Weights of a small GPT-style language model, trained from scratch on English Wikipedia.
Architecture: rotary positions, no biases in attention or MLP, untied embeddings, capped logits.
Training: a variant of Muon for these matrices, 148M tokens, 9046 steps.
Each number is 500 + 50 x the weight over its row's rms, rounded and kept within 0 to 999. Layers, rows and columns count from 0. Numbers have three digits each. The size before them is the row's rms in percent of the matrix's.

# gate: layer 4 MLP gate, 320x128, rms 0.169, rows 24-58, columns 0-127
# up: layer 4 MLP up, 320x128, rms 0.164, rows 24-58, columns 0-127
# down: layer 4 MLP down (transposed), 320x128, rms 0.278, rows 24-58, columns 0-127
gate24 106:476503568499535525527616496462343483428489519481423473530524434578441528568523477649509392511360466557488524547617424427602489499475455571528593489465550461543543505444540491508512433410563485459517509456515541478510542487464509572419526480566491482509511470532460496535496534501481510598493528445547439539476539517478467519470553515500527426410517471477534425543538466482475456521514
up24 107:555484499419456491585474404466529517530503497530496557544533379409440476430495513468520465490490462476437440512550508468488541491512546470490472543537508380481474519627547657467464492479487450451506496522417505477390474470445579474528518622522513517517554461485457421492501446555525438545457517502451457439526601435523471496490605443533462494473597615459484574461459462485450476474496
down24 100:487570536515517552524579487441492493467364477438518508546484545433571590454467517333460516485490453465573455501471513451462490515466557481516571479524556482499424591501479429568495389556494483548471508441478565561512544514470517459572428466510544562544510492567510586537453603514487568517520538531487464459569561475479507443553500535542546423560516412434458415594495402507475489480528
gate25 117:552501535483544509536495529398422394455439518503510501431456399530480473523515465556422459505460433449506401478448482550558555553420599472529604473493567528464521557505504432602550483448471528479506469521583426486571560564464623518562537545555617482461448512522468462552498503508558521420501575518487544566478489574490539477546577465520509531533529468578495520526482435495493500574597
up25 119:480456525548529590508463498423439513453503434484538576509459470507400596506485501553472497447547523456478415452538444430515476521526458610484470487514493523530587457486543604417426535536502516464461528518502491506474474544455490605592399510642499464469498497611423439509473635524538549459472555579433563521462527442516507477560555454551527427465537507497496432469487500405491509542511
down25 104:541500499457545516513476562464524419483475458519403483474541484485574529569480594541462463416552532482506522471507459520468547415482595498481492501552500579487456593609409493539499505476587503561406493472523469467474441392462534519480459451499439539384563534574463430559486429472395485493494487466506487504475400453471450580455483352474467438429536471523522501610476473525482473540540
gate26 102:433469525492548521491494450476507500478504556501542518470495397479557492506458540553496575562515431584425508430526551544546491482458555454503526456461466526486469476570569555456504582542466520532541456534429501504557409545469535563458532550574478538426489572459510521554454527515591461404449473596443539546458506496580599542551459527454582494398488448488509461432516394368515396526419
up26 096:370408517537461453494468535602568523459467487476450505477621456439548412419549511543579610473555504550505511436507548574468426461527494406503559462550520437506501524408516460573511528506538432562472521440518514523545489480437516481465535408551534600603467532525440494565422527530528514462456460511443554539503440464519451532498527541531554458400523573451479492460474561533534561470451
down26 098:525546463507481482535569424540543568554523538484490527472559533597516520490476456648610437492536566475493450512503541458513488518572457478450425595515489538400430426441464484522529494557535501418428433519499496542534514546578530425553570475468485458520502444548524469412548571440524537467492538554560418534363517541526508476503536570507395481582497553554561557490525592487477464469490
gate27 099:469652571486525481559444500590520492472392593468454568476525395479475497548480553463368509471518608537459523479439446509486467427519457489609493462541513510474593420448529521482523536490489499574527493510477464411533525467471419510491487490474530422433466567484566532522572614448417556484453546488542473539472517474532517620442510570530505432561477547526506471512554456495540477463517
up27 109:541448530503582528441482517506451459488504421469508475508522456518490499576490548533566484548429474497563492479458424510443535516503517478435481519518502476556429553570532587485508487461512544426461473486539564517388482607562547438566477540523506618597450468530430408470460423561525386506531451577441459469515509624454400529562473409520488481482587459535481476495475492552449563388515
down27 115:485504421521503482506551566535498539510466513484540512483320466484595465616427359502487536497461522450586499475548493541504522470567474409443450502485537503471462436495528431578560474515529541576542427516507538510452409505523473388515508565536523504520530478451461585431479534488495474402525484444614485537497504519462516494444464472483494386583469504489528422568475550575505590481509
gate28 098:428464468613617494469532486544506591595481454452543426528445484502413479548478427392518594401487546556536565489464460432521443533474431548506539504420394464493497458471444550445485404527493503566503494538449439440474489467524465470571577514484450482559539438493614572477533569589566575474468516574477509462470590492543454535520497527515475516529456493436454494481500466506560504548502
up28 096:476473468480434487398434527475589477548443540522527452366468531531473495458520514501476535457500453427501504445542489509514495396556612568490503536608536421444475581475533518511431417594517490523516551547470551553524480506559610585591487457576512423494532490489486581550548507430557481535407448537485601524534488548532460417561502545500497583517485470457537604459530504472518454487533
down28 097:520499509599554452475490515513580512455488455557584483515501470564499454551444505429504492504520497477427506455495544390468467540472450510448534537492559497484506485508465514469521498513578530534569503504462468550510570550580487538473572531527440450449413518514565637503486548553497526545653480549473405456447591458498497491577431521535566545354466543424499505532470641431527549462548
gate29 089:496471509506453519496467597582517453504460494471585449488516513525520610507464536471507536580518495478550486477503496503505500584477581484438365489530454459512506474430487490492552463394508491450524592530421429550615447479567485451549588390496509427523476593500428565452517510573507514483455494384503548495605463484560505560525429543468602540512525458525545610498507500444447538440476
up29 094:483396463544458496605408567551509458535441470452461483496431472511533491483462571540529447516436513544514544429485522608528594440502557542412500418450518419409545492556490529550432504397452436441536534525502449508491518500446368527507581556452443483433461562463469487514454494475457601617474490465493572519501541492489535483529483546463536559465453524439572540483480562440493516524594
down29 095:487453448472469469414495525506501514486588539503571467508547532607502460505476482458571440524478380439408572544455480478462521558476581529601475463536438431553526522410521409568482492401459419414464547474422462471454509575455531527498468419539418445568533505497514432429426522527548478518450479491531556556436448540478442582509461579478422445499533510534525460489506490519547556433578
gate30 104:498451463542471494425447514464558518510493432430502550460478560402543582433449560527440556449601624477479527516470565516428572530504537429495535545504553605503506520528500432528493525480518563443502515601469465520499476527473499591549484527550503545526568505553534528537516546476464466484510482541408425624463518494546458489541571437512522382572595616574446459452504480503477481576547
up30 108:491513424612526489485543411545450541536453487516510485510428533497506434418457497410518424478413524550517518485398488447515524526595609425469470535577501481484481328552513463477501580524491433506470503468422434439534532450423497574546471532464414488483537412511571472551493447483489585502498426442570494540478470500472512526574476471442480545567565516498486530528490510538561468625516
down30 103:452375514604503499487502584547572483549532526613533483570472450485474409506585451455526475487555389499535415513480525460589544525522567529489502490515540500494428464541507599436544586488490440530468523531541499428473505508578426440506393488437520443444549473530495456506484486549562553529567492442572596454566429573467552529553397577544427469457520492472493451461518532509462523514493
gate31 080:445539526458588474465561452525526431500469468486443463464483545470456485430487543442467536433466568487472491511368488508535543466421465579580498455500527452554502461524523593501553548505558471508463538548522573500480504529520489447400544513460469403473407573498425421599473495431601504589586483483619511518465453464478553554490513545523431598438447548507484551490541504623532474539529
up31 086:458487419583505523464502523538491544464484560539504463475475479517521483565502467499550414564525457531496453539534440439430412522417523481554487452491532527471471536510453418518481425465465422494519476481470499496502463527595455495606491424511533506588529487494568565456434419446507490443437572514459518538691582607550422494485487409467493444514598470406449491576554537429488526499507
down31 093:507526429492476453463556450522480444462585520501471529454487470431538549598484565354506523516478525504558512481447454563476531487449512608499495491495552539508548461490615597408537502449506554560515485528488472506506521516515498459540574471533425430499497551479530582505580666514463465515501384512476550523531495493575530450488513507456624456522480445588533422516596570494469581529466
gate32 103:516470472485442501495578449556507460481549504480435509497589409487432519519573582551588528494421544411416466520428514454492540492595444557587444457455485439550445436452532425514540495456484508524552488425485470467524515516450514524537470489585503590378499495469511505444547538511515424478419451556592509557554508463406454512429544420499534470472459474530557393464557567413475466517444
up32 106:470579584615467486508486568479560490420528569440563476502523534523562455528534422586501517543453527501525514519510488456373501466546515602537525461480573435578535502525454576470585530513510425474497559488477556527471525507420528484537617543473466451439477519563482449456571483555422497527530555462581506535514466495491519424474560446598420508535547608515550503554471527567419402474525
down32 104:510506523496537361538610490432582432441405480476529487391533456543453471533495436442472455473509484471345476510424526516553419484482448547511425557425548537578514474476499598531556636486493498484519469510472456459454543466412502493524445543516428525537488505501537517419519466482468443475480406566526466585515509540388494564486476481459558483417486546556492460511522501452524450483462
gate33 102:579456423480494521513495461463489473603494522461484528487517475432534577446531547497472456505454409405517499434562474462536518495451460446526506534502467530507527489584496504441615487439520477510417496429479500531469454446498534454461555449469574583436577540583559517447531482482459491495556460438649480541530540552603532529581575527509499454627498588482503448537515616433469463586515
up33 105:468482504497491569461472544531533546548464512575503435518434594544510514550470594595470482552552558520448581589452536497437411443480494481466491507527566521454511609525593508570491448639470514396516510569509545489522590485548523520503534401444568426440507534464464412537547587491493482488458577500516543431480481562558595518504447473483465527519478439584441506503530480574535417507511
down33 105:593485496468497510454505554515473454472528477447480511475603516472513427446510284513485532529521482520430534581460521531425531463461479522532525511538478589543468518485490538525574513477563452516459494410439413435492493505569551543581584503514556472448497488467492478558507481496510515518472526446438455607372515525483476475503532497468635414603566592471456430496540502522444448482516
gate34 099:525574468497434514474373453534593502504399486444456525534438473525549540534464503505499454557553515463544499456459569407456585504499508475584472465489526465469367522539528462558491508419587589446504484519537490500523502558566481500524501505407546490463503478459451463489533515539521505517591474464621418522575430453519529431461508428558396478523430455401439565438483416540462552506551
up34 104:617545446503456555469462513493497457431499491529413581458401557466570485431556509437460402527477539471527519536487475402477625480476497506475491473498507591419472524485456553510462479575533548586496486513457447467468563512474497426536539657453505379433473459455532483596488502540552515480510418493414439508516445519423484448462504482554483514517459475499515514524545625466521579531541
down34 100:525488515531366517483414492504581585484440413481491487551516445513462573457430425528522450398528431594458566436476546494524559556494480538462484477444505584560542574577519417428476492436534507507465581499440460530547407586458548515450462394516525500501466460527578456500422449468530505465444457468514465418575449488516496463510511439451483405572442510441554502468512444472518441531452
gate35 103:544453583599476496579462464549583472536541566555482458491516441502449464389587460512639500496527479482431535485559549487429530518418458489478434620565499448592474567435391472498514568538511506536428483465534601479392570525465563477503528460542532456595489446503545516497515443503507444474524445469563548568508450469476545483479481579533483426440532449535454535474486507522502441463475
up35 105:529422448506473535500452576426494562399519482458523556472483616479535533471423514479450524504525454556565515576444462462450571524484527613483496484489517494476531350538480415466586416550427490589461513473569485544445507556456538476512401446558528553502519475546560486534650518390573536491558461425507552551453483478473494518491516520505525551508563523565530427471504515560491466512561
down35 099:492552507504497426481484502493470526592511472465407559556522483527571567489433569549552536439567527463571485511505626491444564516438450433437526522522493545583473525522516479489591527492503553516437493536518451512486529475462520455497509588469574444523515474465585444578529415447589432522418487530452493465455432527462597516566501472497514572414394503552459561523459449516450577351475
gate36 102:434576501542535498549453600470469445526441461518496496518441586548527556472447536471457557517518505528535641481450503445540463474549487559592459604593479472372463476407567557490586523524467454440545558517511445521486496497476589502547490513446577552501551469485528642571483481530498482465518497567490488468533529616622521531492499479460514480483517498614528435535533530516556501528550
up36 103:496541594391494425565499534502447537367473511511423500539508511523595423435520473534470472511546480467512531429532449495547409499456449494476460478593505413495538522434490540606454541514510441622448461539478506488465495522494487591491564498609403475509459587586454482508523460510520531481466519509513543480513650485539552554444456555522488475494530533492494496449476438386507505471603
down36 101:447587547485518493535520540507488502487451523477440465518407536551494552461562474439481481487519463430511562463515430352518473409433482519517525542626559554474475459551579480508559552501518530514527493379575507486552515478486545508565491464416410519490482432516506443443542358528516523512482525466447466484497552549479410545405549440492484483472468538486544662454495526519508423441565
gate37 104:521560548467569506423474500500482547531463534539547415506446448480523437533519515504459475515514459484486443505403470423421561431488425427525489495543525495564449427577476549556541502500519492472555490506487444540491531517407450422503500491554450484553492470508448503512487593578372562530583490401495532453638564434519541611446548421496512470600513447503548546431451518455498389508551
up37 102:527529523493475515544493493405424526527520583560452563450531452392558498444464540494457384586418534534445470495380530554580514542507439511480485501449490416521485409501421532481493467495496571462423458483555461432520471396513554505510522498515458490478614536503516482469455559389557546514422460623519499509494505635491499424603508554490446472471463560505500547492547516458535475514509
down37 103:484456488417544448455501500631442536443470556542492468452427481646444462459528469397530515533552459520493461534509499443518518523540511475473547375490499476496495579469543523522533450551494514479519609506446532519463464617513514503451536462474407591572442492433483474601462496487526517499542623483445537458397437459559507496520539572484554586495465404468487521567532543536467465457556
gate38 090:462529514537555630500470512581459511480532545487484504575429382515549532505506547580530527515503544476426576540470519536534529514537453489441547501556542575554594511522389455447458552486425564455522487488546560516575502513394421554497499461478451500385483458464507495544411424551519542605507539447453541447417511495489504490539432515412499503569524482568456558476548535628531492556490
up38 094:502495560457530470549528505478505498505488464481454457535598495456503524516511482495576455508501516464593507473456428457480475476491456514550419488439399408501370478534571506406495447528578499484491548525495464472412553561474498440451523534543552576662508500428526516570629484506576430527465540519518442524564548463517505492484519497516447419426417419486484529404483461403507593436527
down38 095:541472456511485477415527404432549452496489507445578460437486456562485452384490442396559442492505552409409510440547549533489510484516541508540527514520512471370579526455471566577545576574494486438523471432565425587485519524464535479583536531488516495333506567553524475399476524521442504433465489484548557461434458464506512501583483512524504515523490493516396541494503438565468471513501
gate39 118:549465494498476512521428459563472445421434456502619530523438430539501562512474496497542545529495487548508537537573570580469527478530517457468485423497552523455543478599480535395534553530524572528503505439438426506509509472530573623500458440425445363481500519454466484527452522509510417499427542615511606408446398468463484531526415552449564530453460486481464445511499469547549500492433
up39 114:602470352476501537539556550525597539570523506408520472475522592548434484533474438473516472491440525436574581430482511440504492377412478566504491557518498448463470628496498402501482381565521445460482508494524448417545570499482515497508514438614592424521411508547537553488487482510476557497495489463457448426487561545440448496489515546485469488518441475493511479495505473486488414538523
down39 106:429418465505423539522461501504473558512539438502572536444394512485434472527519592273527469446495572509487480468556473494469408377579435493505442539494485494472488639522558533546512461446489531579491502478446481556550458504526524561491451469458525460517520437576469468518510525469498519547521500543611545548501456493613558546442432485509505516525462509448519487502415488496526561485493
gate40 090:542410502560441524511539510522460437497565540438437434546580453435517599501491494580631496498480464517467466439468519554560440577525518541549460449482550555468561500593560489454521640489528462504587514482450471516580538482515526551572526483457504434485529433544434512579486459447496454536573572497458491514491506543513452516479558551516461564587475426582483550429505581410560488581533
up40 095:514552435480450502492630557437540524424525496417458502507601605404463598443486440507451481486473557472512598525521506499534432511515530540629470433463484463436572630559481497524507540481566493538410512541497541477558568447546481453569523452404470430566540521570494518481563440600480511479491492483513499479478503465531565502554442562454496466496522514454572518576558480462506486587506
down40 097:558537446566364486408534491593534501501495494502559539562406538464562471541469412580549506495469541539523581524540378507441455475507502563576530559497511448482589529504612524598476478525518466454460471432458494497486560507456512483481538455532452609523483504605473542422438438588469551487493535469418612499537483484468481485519567537519536526497499574502498529470530433422546439554546
gate41 112:519534463431506553482539414452536515528484528392527526537546449483454487573447549532467513650557505494491530445551521553433455450552554467508502444519460501481492467467557508507526644499514565527617516503473493553464509580465573494571546552539478627441429465548541477481506441579461438540505503440454490525521546510570521552622487492403488597561470440578542448449503561523519464490470
up41 101:478494418456475516527486571599521576528499503496452406467485558490460451436562488504526509460507408553596525465480433604379541465490528522522516523449431497531424411596501522471459444445444450487463505555441578413532470440425540517565488532542534527427552544521395506526528586595470557471512475515498482433508535565423515575604520527499529447474514481575502487544567523538407540475501
down41 102:443559523415432499562520441566498411466450515456426518461506510454524435540495548495510455496554556503489477429475488519443431510515420556480492524526493448407501432497544435588477498411491525506549493339486471454489568558515452518496494550461497561574346561513551534436531500475545489543554473481423546561478506468453383455454488505420412535495542562607464481442469518494579488559524
gate42 087:526498528495480514421505465488458420507409459453512557510481563489509525513587506515546497444517560513405446481523482488530493418491522506462468591494419482527532556593510504533509441477443450516453509597518419512513392300496548588562555424512539520555603443504501535567512552479440514483530499568549464575535425459503519439411456478495441486539494407503470522482597585483484489442484
up42 087:499483471552579537455488461587410514520455500479423475463417474485514503565475512566497504536493479523423443517513485508551422440584441507425512498522499412394505524458559490513476547491575542460400472453502404502416494437508534541571562423550555536537423454460487520475532526563480544479532503566576509493460475486531487530427569514517577619469544422473514466517541646522516502369426
down42 088:484523485461531479520520518495486494481465569632538352526450472493462494488521448543523494495565520496650464483491566452464520567399519601544488442486498459533594514502499508599529538540496548458593515536545457573444588557581430447541532487501578470545451557418457460552466482488477451445477461460451572479471570513513471448563554572528471484548503475432451496533508491503442635493570
gate43 105:508445499491566520578594482518560527530440547414525498440508502543408395481520480421507523509474486494447515456549522530503455505590411431427498466495534503513514523530457452466494416527481431470524520564552482502515458487490589459422545393568532519492581506502498446470444383594513531469450472500582556523553456482485526524498500566368547553594526517588518540508445422494436503368548
up43 109:480426464485536487507459555472504486542440449496546392467549574460540459492422451525476490451330487439563533571465494534464496516477479462576493616477514497463436453480552560528532458520567492402577548444464537538482549505443443543532484584445461447465558464495461432505494626530498505537516541370398411445510435401463503487563541455486477563499437510408524497531528489500502508513493
down43 103:602503595539528507571556510560505499465584590470552525521496602451447475492395438584547519470426449534505496563514486446541612430470494464493528434523491469443436487535487480455514490411518563470497433523482475486521518453491505413531488515507518501495519540447618390407577471553476519416484504391555512517482548450459557511427572443363515535560450492509534497460507446566469531526517
gate44 100:445463497488502469422548510584405422540445410428476406367574577495501489475396553476566481525499439530505481472507538512515444499521476536504560524573481522548608502469537533450526528554486463446508566543470500518514442467514501497453560488456495533531525470532498468494480547414484555575546442486533496464476484465605604523420532530394523441517653419512394479547572534521480505488443
up44 107:479507513463502508565546555509526571407497536540505544573559410499534419514510449479582485525447406486556424414633536460510467547436490443511514547442564616449525546546556476436475466515525535509423603449557563519585506521465422472512468503450469452465434465595547541497586507530476572527506498443481526574470505551416468518506574538472466501526497527448525566484360476570511509549507
down44 103:568605482486476513471517492525526450538407527504478553493513519504525502529528613532520619447579488518452472456427479529479423407542506491485422543519542552521584417490503535407492595468597493436483531501469599489527470541453603535530552502571503509402504477488496598471615513472596504526481569570525494439526481530477475456389495547458468584466470548438528493447481584451572505497488
gate45 093:529515435567532518421453383526413496501408542441452437493559435544521455519467473465474429576466460520465494523526459588581531490437424491579490585478560496471470557573484455573483509449638530527477517554594511476445438479582503480484494460481421418502474539540504490509413592433516475578475424450528506508549459489495386564465464485504440469554436455500491502517471426569550445499470
up45 098:456476526485520460490548548508518537540525544459441462517540470397546555559500486498531529440488453406485530530468548450523581489544483505495428501514394583473461482489526483443510529527509517416494485548472404496493620524400486496552451563508496595582524511474493385390540499564426544441459459508561604516485500458501543534562502511542534562506456359504524516530383567383564551499503
down45 099:501567539492628512452462515550482479547609519529473499451412419471561550505538544524447495525446531469435487482531580452527571550520483332484624500550486468501486506470458572468492550474546440345479574578443459438472583480473520515513499584436495565500440471519475435490563538562539617492531499484478419562468467509589524488557508457504493433498452528526445466480476511498520551497521
gate46 102:496469560551512508448495425455555457556438524506486447402615536424490505498490461505467511475576556538485534555478457557450478588589394529467473513501496460510503488452426449478457453407526589513562463543529479509509535487526502549618505456479495589564544560560487563459625500548444556475542490473570503455454540446490533575495525519597409510524457486482408528383501506501425411468551
up46 099:517472467511538505515550412492577429485548498490494385525521528479423559455528405500570512481502495480497507578477457555446397439564470591454493416518491433468494452454490629554565524437554551494502510513571557517547510557540401446447400629542543515448591506510515464434602471545545573494520446480508520500534476460536446605511495480487474507472524560529454431411454504509473525429518
down46 102:353507512531515529489477523490525527434460442462471519453516446472439557545510339529413462527529455401482489439445532504511620468451592527505421462465495561515556510496468540459366555496479542447369412547501513516479437537516547433530489455502488544502412484493530464463475498452483435550476483446528498518476602455502437577393520574569555451463490437464498501432499510471498513518487
gate47 109:468369540491574504480565456439513487504532499548513523520417521507488509499510456485526505575488495567505466475538493527565384518564519477386571590497557483627544384497475466525553549568506574454562511504566543513529549483539563564519498593509512420593548476467477472559530465461483480482513583473431435537535486427494524504490574563446561511542495439518461385523507501524655534497468
up47 107:521543559523560537519457514421477456422440495456561494546475406542494523537458448525483514531510502469520514567422484511496523477458541666442517510498391536482550390442515612517571564562496510472484471544465494472491513479559452484524428510414512419608486504510494436556482543493453477488484524501480580531492550398530462432510447450679426428436526524506543527519576551471519538472492
down47 105:578405515530538488540520490499435350532471442478469498459500442400495479538555533426501463498552432509514463548567523571524439485546514469571501452584503549607491399452441544517492584545519488562437528474476527432508480391390516571469562478508518557506477574504512516477601481455554506495495569638503477496476440433558465469532543488564478487490456495440550491609487560533450464516539
gate48 105:465491594448538531506566473506530551583529503514500540529516447536512524525417443439511562432509466500454416485472542442481488465540565601587482450549571478472550475525501515497553502580480547432521441508517531622450405521494572540529398557527496412452436485472497576606514549414438520601479554529484544557546490461453542503527536598510585553496560565519500517464580495554502492441608
up48 109:553485545444604466493598508482418532604520567581439491547493496521598487558554490593529536502446431523474476475459452414518488473518635555515522516445434491387523471534459473550507586496430558483508459489498517438458449491511512543487506501449549558586442570430462502546474660441496504559517395509444530537535500509536581519489547623504507462494444543551482499494518519493451510469464
down48 110:605524458463484450552417525469374471439479498469523437520560543491482474496568499442431420546489447550498596430487501509449522591539429457526532547463439503489503465407582496511510453392515456515380480460485503493525526449472350554509564407493463472514505473530482435342495475544510424493521508500550449502518601552514495482470544414492471433485521504468473450491452493473455462539430
gate49 114:575541433500454492511501550538562480518445440432504518464495478571542536563483481529506541500548494484472433495533472385536441496546538499466528512439479523470536581559529462451492521459612472514475486437476498481532523547528590452465473480533543591494422486580499555465590487418504593532514460440518488524669378491403517546520392505511579416455512439497491476369505463459488463511418
up49 106:552501448430487511578435591485545441522404482564677525514443478519526491507515454533545584485592440477449524478520499406440528596517551525442479560418473463525520482572518511521478520478403490487481466506513495576514478539518481423457469495532565536458452500494489469521465472377494527577392585528534470542530532518454541416516559526515570520548460395508439519422518565432514454566531
down49 107:468565487460428554545481489516490488490510541527521559528451506584506518441588659587565531499551462419482419502532451512515505558462530437529500474517408444522460481505481403467557518465455449542452570519488483531467495501415420581391467459521537480487557476487526575486544387535503522455467498447390486429506527564443507594454506359471528546453499435473482528416483487568472552519550
gate50 099:540517470485498463629412459452501561511469495531486538491463438497510493542490566481518458524374493545567515465404527518420545540424436518597498518475469489555571517503465479482483479453490506422480399525532513432581532624585493538496498542505493466599453523580568530554547475557468519466489493556476394482583572463549419515476523503464462514408483515530484424455586463600458466497397
up50 095:513542512506483481438480436562427413512454528513532627445475507485512488570427462495525413538554410490511507459532565518507461465533578445479501512507520526548555528539512599558470538459473428515568468493472437505539570587424550530475469499486516436499520445476484493470531437559432438458482480480481490366471518557476493497562660560412604449426562548450480555518579502539578480437438
down50 095:537483463546550488539406517532486520541445437538465496479481515422404498542506565366451451479480502476490513443479526456551458520554546482474566456583505568530496441442478531368435505542494478493515448408512527400522541585471500518469537538563533518460452523471455505421487513405550495527472521519621499490521568504520566506517616475533488675480469556563572457536476537424421467532522
gate51 089:536480465522506527587434580436512549486522470509511486436441623515528583551458621456479482603435457472551515513475551523526508559607552432467496584468411478476506509559456485462463573478456540470516453531458467529498485523499513608469511570528425558449532519430425460500493470437518495531543519529434487516415502541475519442498530386546438522371514466443484507386470513492485628506525
up51 091:480474496459502597519561573558506543547394453604582567426537490501487502430580499503561600550452593537482580468557502492454463471549518521536452515412437505504542571522536454451483556543568531450428513511501447560530494512510497557453481484573458481437535547525476544466456496500539467562553457620454438484424547508573541565433443477545574448511433460468428422447559502424522496577461
down51 096:424511579441510549497388518509510578507565475503514566501582447426454483556513485447461504431596518576532488554480487358533543509458500507494493337427460549415523538438513498522460446536487444453600482529474492427517566530513536589504504503535540521489409482538541600476493613527496498487481380503485572465514481416533571519476461433582496513495447557519500516461543546519482470532546
gate52 094:484530502556472575442584503527450478547457448542488440496455529500494537481505489497453440549521544403520507555495559517494431488491627465388495512535557455433445558505480502462475569477532464453415448368528527639533521446553469484423487491498537533526541519561547439461491458493494554464414422520561552543563419588413487534467579471526451503498446495352486473473454560522513550446457
up52 092:431541538412557458507515564545438457562457533491472521521474516532577448409508452600548554509549500494564528454380522471529493549504482411472591470458421504493439458453471432571517508476516471480532586459487468409579528582559397517424523475482578482502570556509460477495483565537516529502495470577498588571496458431454476549462572464452526540446464548456636485466532503487517564432423
down52 098:521495453474509552483449546559580476386427534498453469524512543522497414437519621540462505455492518548470467498547457466444380545474493548507382472547494484465535556501464470418479574481486461522464529552572505453539400485468595490573480505460449482497459481486517528613481406504533481516499581466489475513530421422603574507588451564509571452475588439481421597497573515474515516523454
gate53 084:511514443547552662423486488463460516473547421530512526441554458477517457439488439478544392368487512528539475433499449384461502542470479505521529432500477540450518502508528519570537512446476482554475530430466600539385548411466531466464438448441479480505600545498555506538475497509437462504544487544550476533423505515554413552508519465494495408537515499472474599518440573484526360509496
up53 084:535441447547517483372425558495522448477496477549503567510507465558460532459497510436605386525589509543585580446465464469448488533498512477532460477536514502504566492521479568527589417467515572513481542501518673568420445411422476457549458508463507509509494496538472511503535541473443523488462498566514574520434453473553480591598571460502526488535569531429555560533453555530484416438527
down53 098:450585560574528406543510506489411552493451490486476494515709519471480546655473481486523543562558533495528499486528486525457496534523585558489461528526571407471515524462455456473519493524510463516569512535433467463544550465481557627387505519451481541536582526546456448567587440503496460559506559518516549557524477535525560512535547497487497526470447508432527609480472468495417556464485
gate54 102:433517491451567559525419433491427509543495479536433477503491479494508468454564472436584591415577530479491593480446562490555531548405504441580513482430540534572428488487460560461554498507489370564422497604489465518539492506518414423487563495396411451455516568504506438481437550503509548509519580511466525489522423510523532488417417543494505489545491472505519490582585489568522550464587
up54 107:562638447458484555523421488484422542493491429505469547509501439486588472545599433502495563417524489549537493485484605478549543481487558499473485485464487476423528528465508469444548431415439413634462449470538604500484478427553490468418485556464494537554548615444585418490532556478541604462503513497518580506568517421609527544479483505527490496459522481514584514489487514464537526499498
down54 101:532630553457621462434500482488518442519536549408478550443457510531459439427574430487476496473457496520383461570521511471500541439422520552530556522459501560527497447526573489449520486575505478551479511515550550510511458502481550493502480450530572393587582472467547549534531457428609542444481520477500560442506505456454409454553417622503493543511572482491589502456471434529489405505522
gate55 103:523436500363491438498492481461512555564394568524522497519475521517474498546532490568524489493545479578390449389361527508499542609481634504425552427472464490486462436506446491600525474481546472455545479584492527573515524421457626485558520524512507475463565475484443516542559480449469472535535474549509533584430464563505443516504441464533483506520501471540436551536563477479412453481538
up55 095:425526494475469470541461613436501479451484480470512412546463502443553490565534514477527461533483504427515557551487526529489461408517463459486540461577526484500504482512515469474458488515452480609510606547471557424509487478508397530454562566511460581503401490647427462431542449582569447454510531548486380435425393532549544475527504482519602530540536474584553451511528470557487498483426
down55 106:462556520554514576483498549589490466519451509570549462515438445483568483456440662557508481557545487433519412538390590503431503458517446502542464524468524520524487538441491584467508475452533491481503469554528519518534565505501522470502480434489548462467480516494525449469508562520519542492526570445492517504597469571469570438511593340550533557433430533513589498636513477569562442498441
gate56 098:462453433546496623543566510488480475441491555446449565522570517476483561433526601449492461526477470437476518488525472473524610531491532517563570521572516515417474509474515526441548490457521522459385578492498474520491536532483502453491496473495496617430534428529548489514455454608491543482447451566498462613492422595497533454471499514576503415507596470507536439612465552611464508457420
up56 090:540578417523557438455502549500527494507618449572505448513403386464519526489534401573504487408543545519516431476536525535521505500480434525394416541390526469494497531626526477524482550469427552481534402531549558418447445545463513494542459557437557450560500546482459527512536521459416462520548418455500560457561508448435490544493443580429457485566452479481520519504493516446543545539522
down56 098:493603479538493480400565445503505422534514543544533572464391440495553461572482420522446513502493478517581508427555573494574492477507542524543505511586512483405459527467453482442479539487455479396581455503489422478441569525506446499518519480598577505526421534482498505613451566446563570503517539427575598455590534493570490489486445488434552574479493533526498507484507439407438550461536
gate57 093:555539528527605435471483566461433540490573513491495405546565481498526474489511501522474441513497472584476473424559450437543618449426480502581488494485482533520544564516494397497449539358506453500510525428461566585466534442511426579474501447526518496476586534484541480563475482530505572492396488468621449461510507488499516531479566550606429425411473556440497428467538436510519552473510
up57 094:512510512480437547596513473607507480485514500447484461435569521534506475480593413490551590510454487484442606557537507571467499505503505546512417602459367539536498454551555552535473474466474489501513449518523415553451444444513428470527503506439545568515528492650472539436552588503508545495534497511531490553414395503473490450483492454494484524530514519506587399486458461621518549560580
down57 092:429488532574529465541440445442472472455574428468485454549405594539554557586463540399513490475437612492462521442446533450543434493557486532492432403510615447504534465479511544536491480517439499451582497465559563438566529505457526484461479437445492450465521468550551543546513545474517546532477532497594479415549593417548594464467497501570450444532498451528397496505494507576567539458494
gate58 099:558543393405480528584409472499556481615513576554423497504505432393516534446390428427474535504457500459446418539500575480504428578542501473453542495480504536514498515547526465513517511518501517431599456499509520538604507545463473482492447478544434519584470538541477470506531490494405451501431584511423486545539448530513473475595430530522595483582499499520541575435519468467497387511508
up58 099:469455522522502546582449500431554510429520541530465437476457509429420575518461545457540568526446512405497504519448591568470430466426509470494486507546451558474483554521527444442491531592586482526561488511552504503611483555469391464457456494497564412519435526462547487606524428552504452514535555530472453464427482538440442526507420443411509509416412443590407503476484531534554453493436
down58 100:524443557526574531461538529504509458415578452467472548468597481478451536491614474399529449506532567569509490455533566527569519484504520502469459503445504538505510497463508531522468544403457471556510534362486448524513485535619563517521480515509438500471464492551481527514487538522526559510543503529553477480475448518452421403467548454484523356510506566463611531362443487413558591424446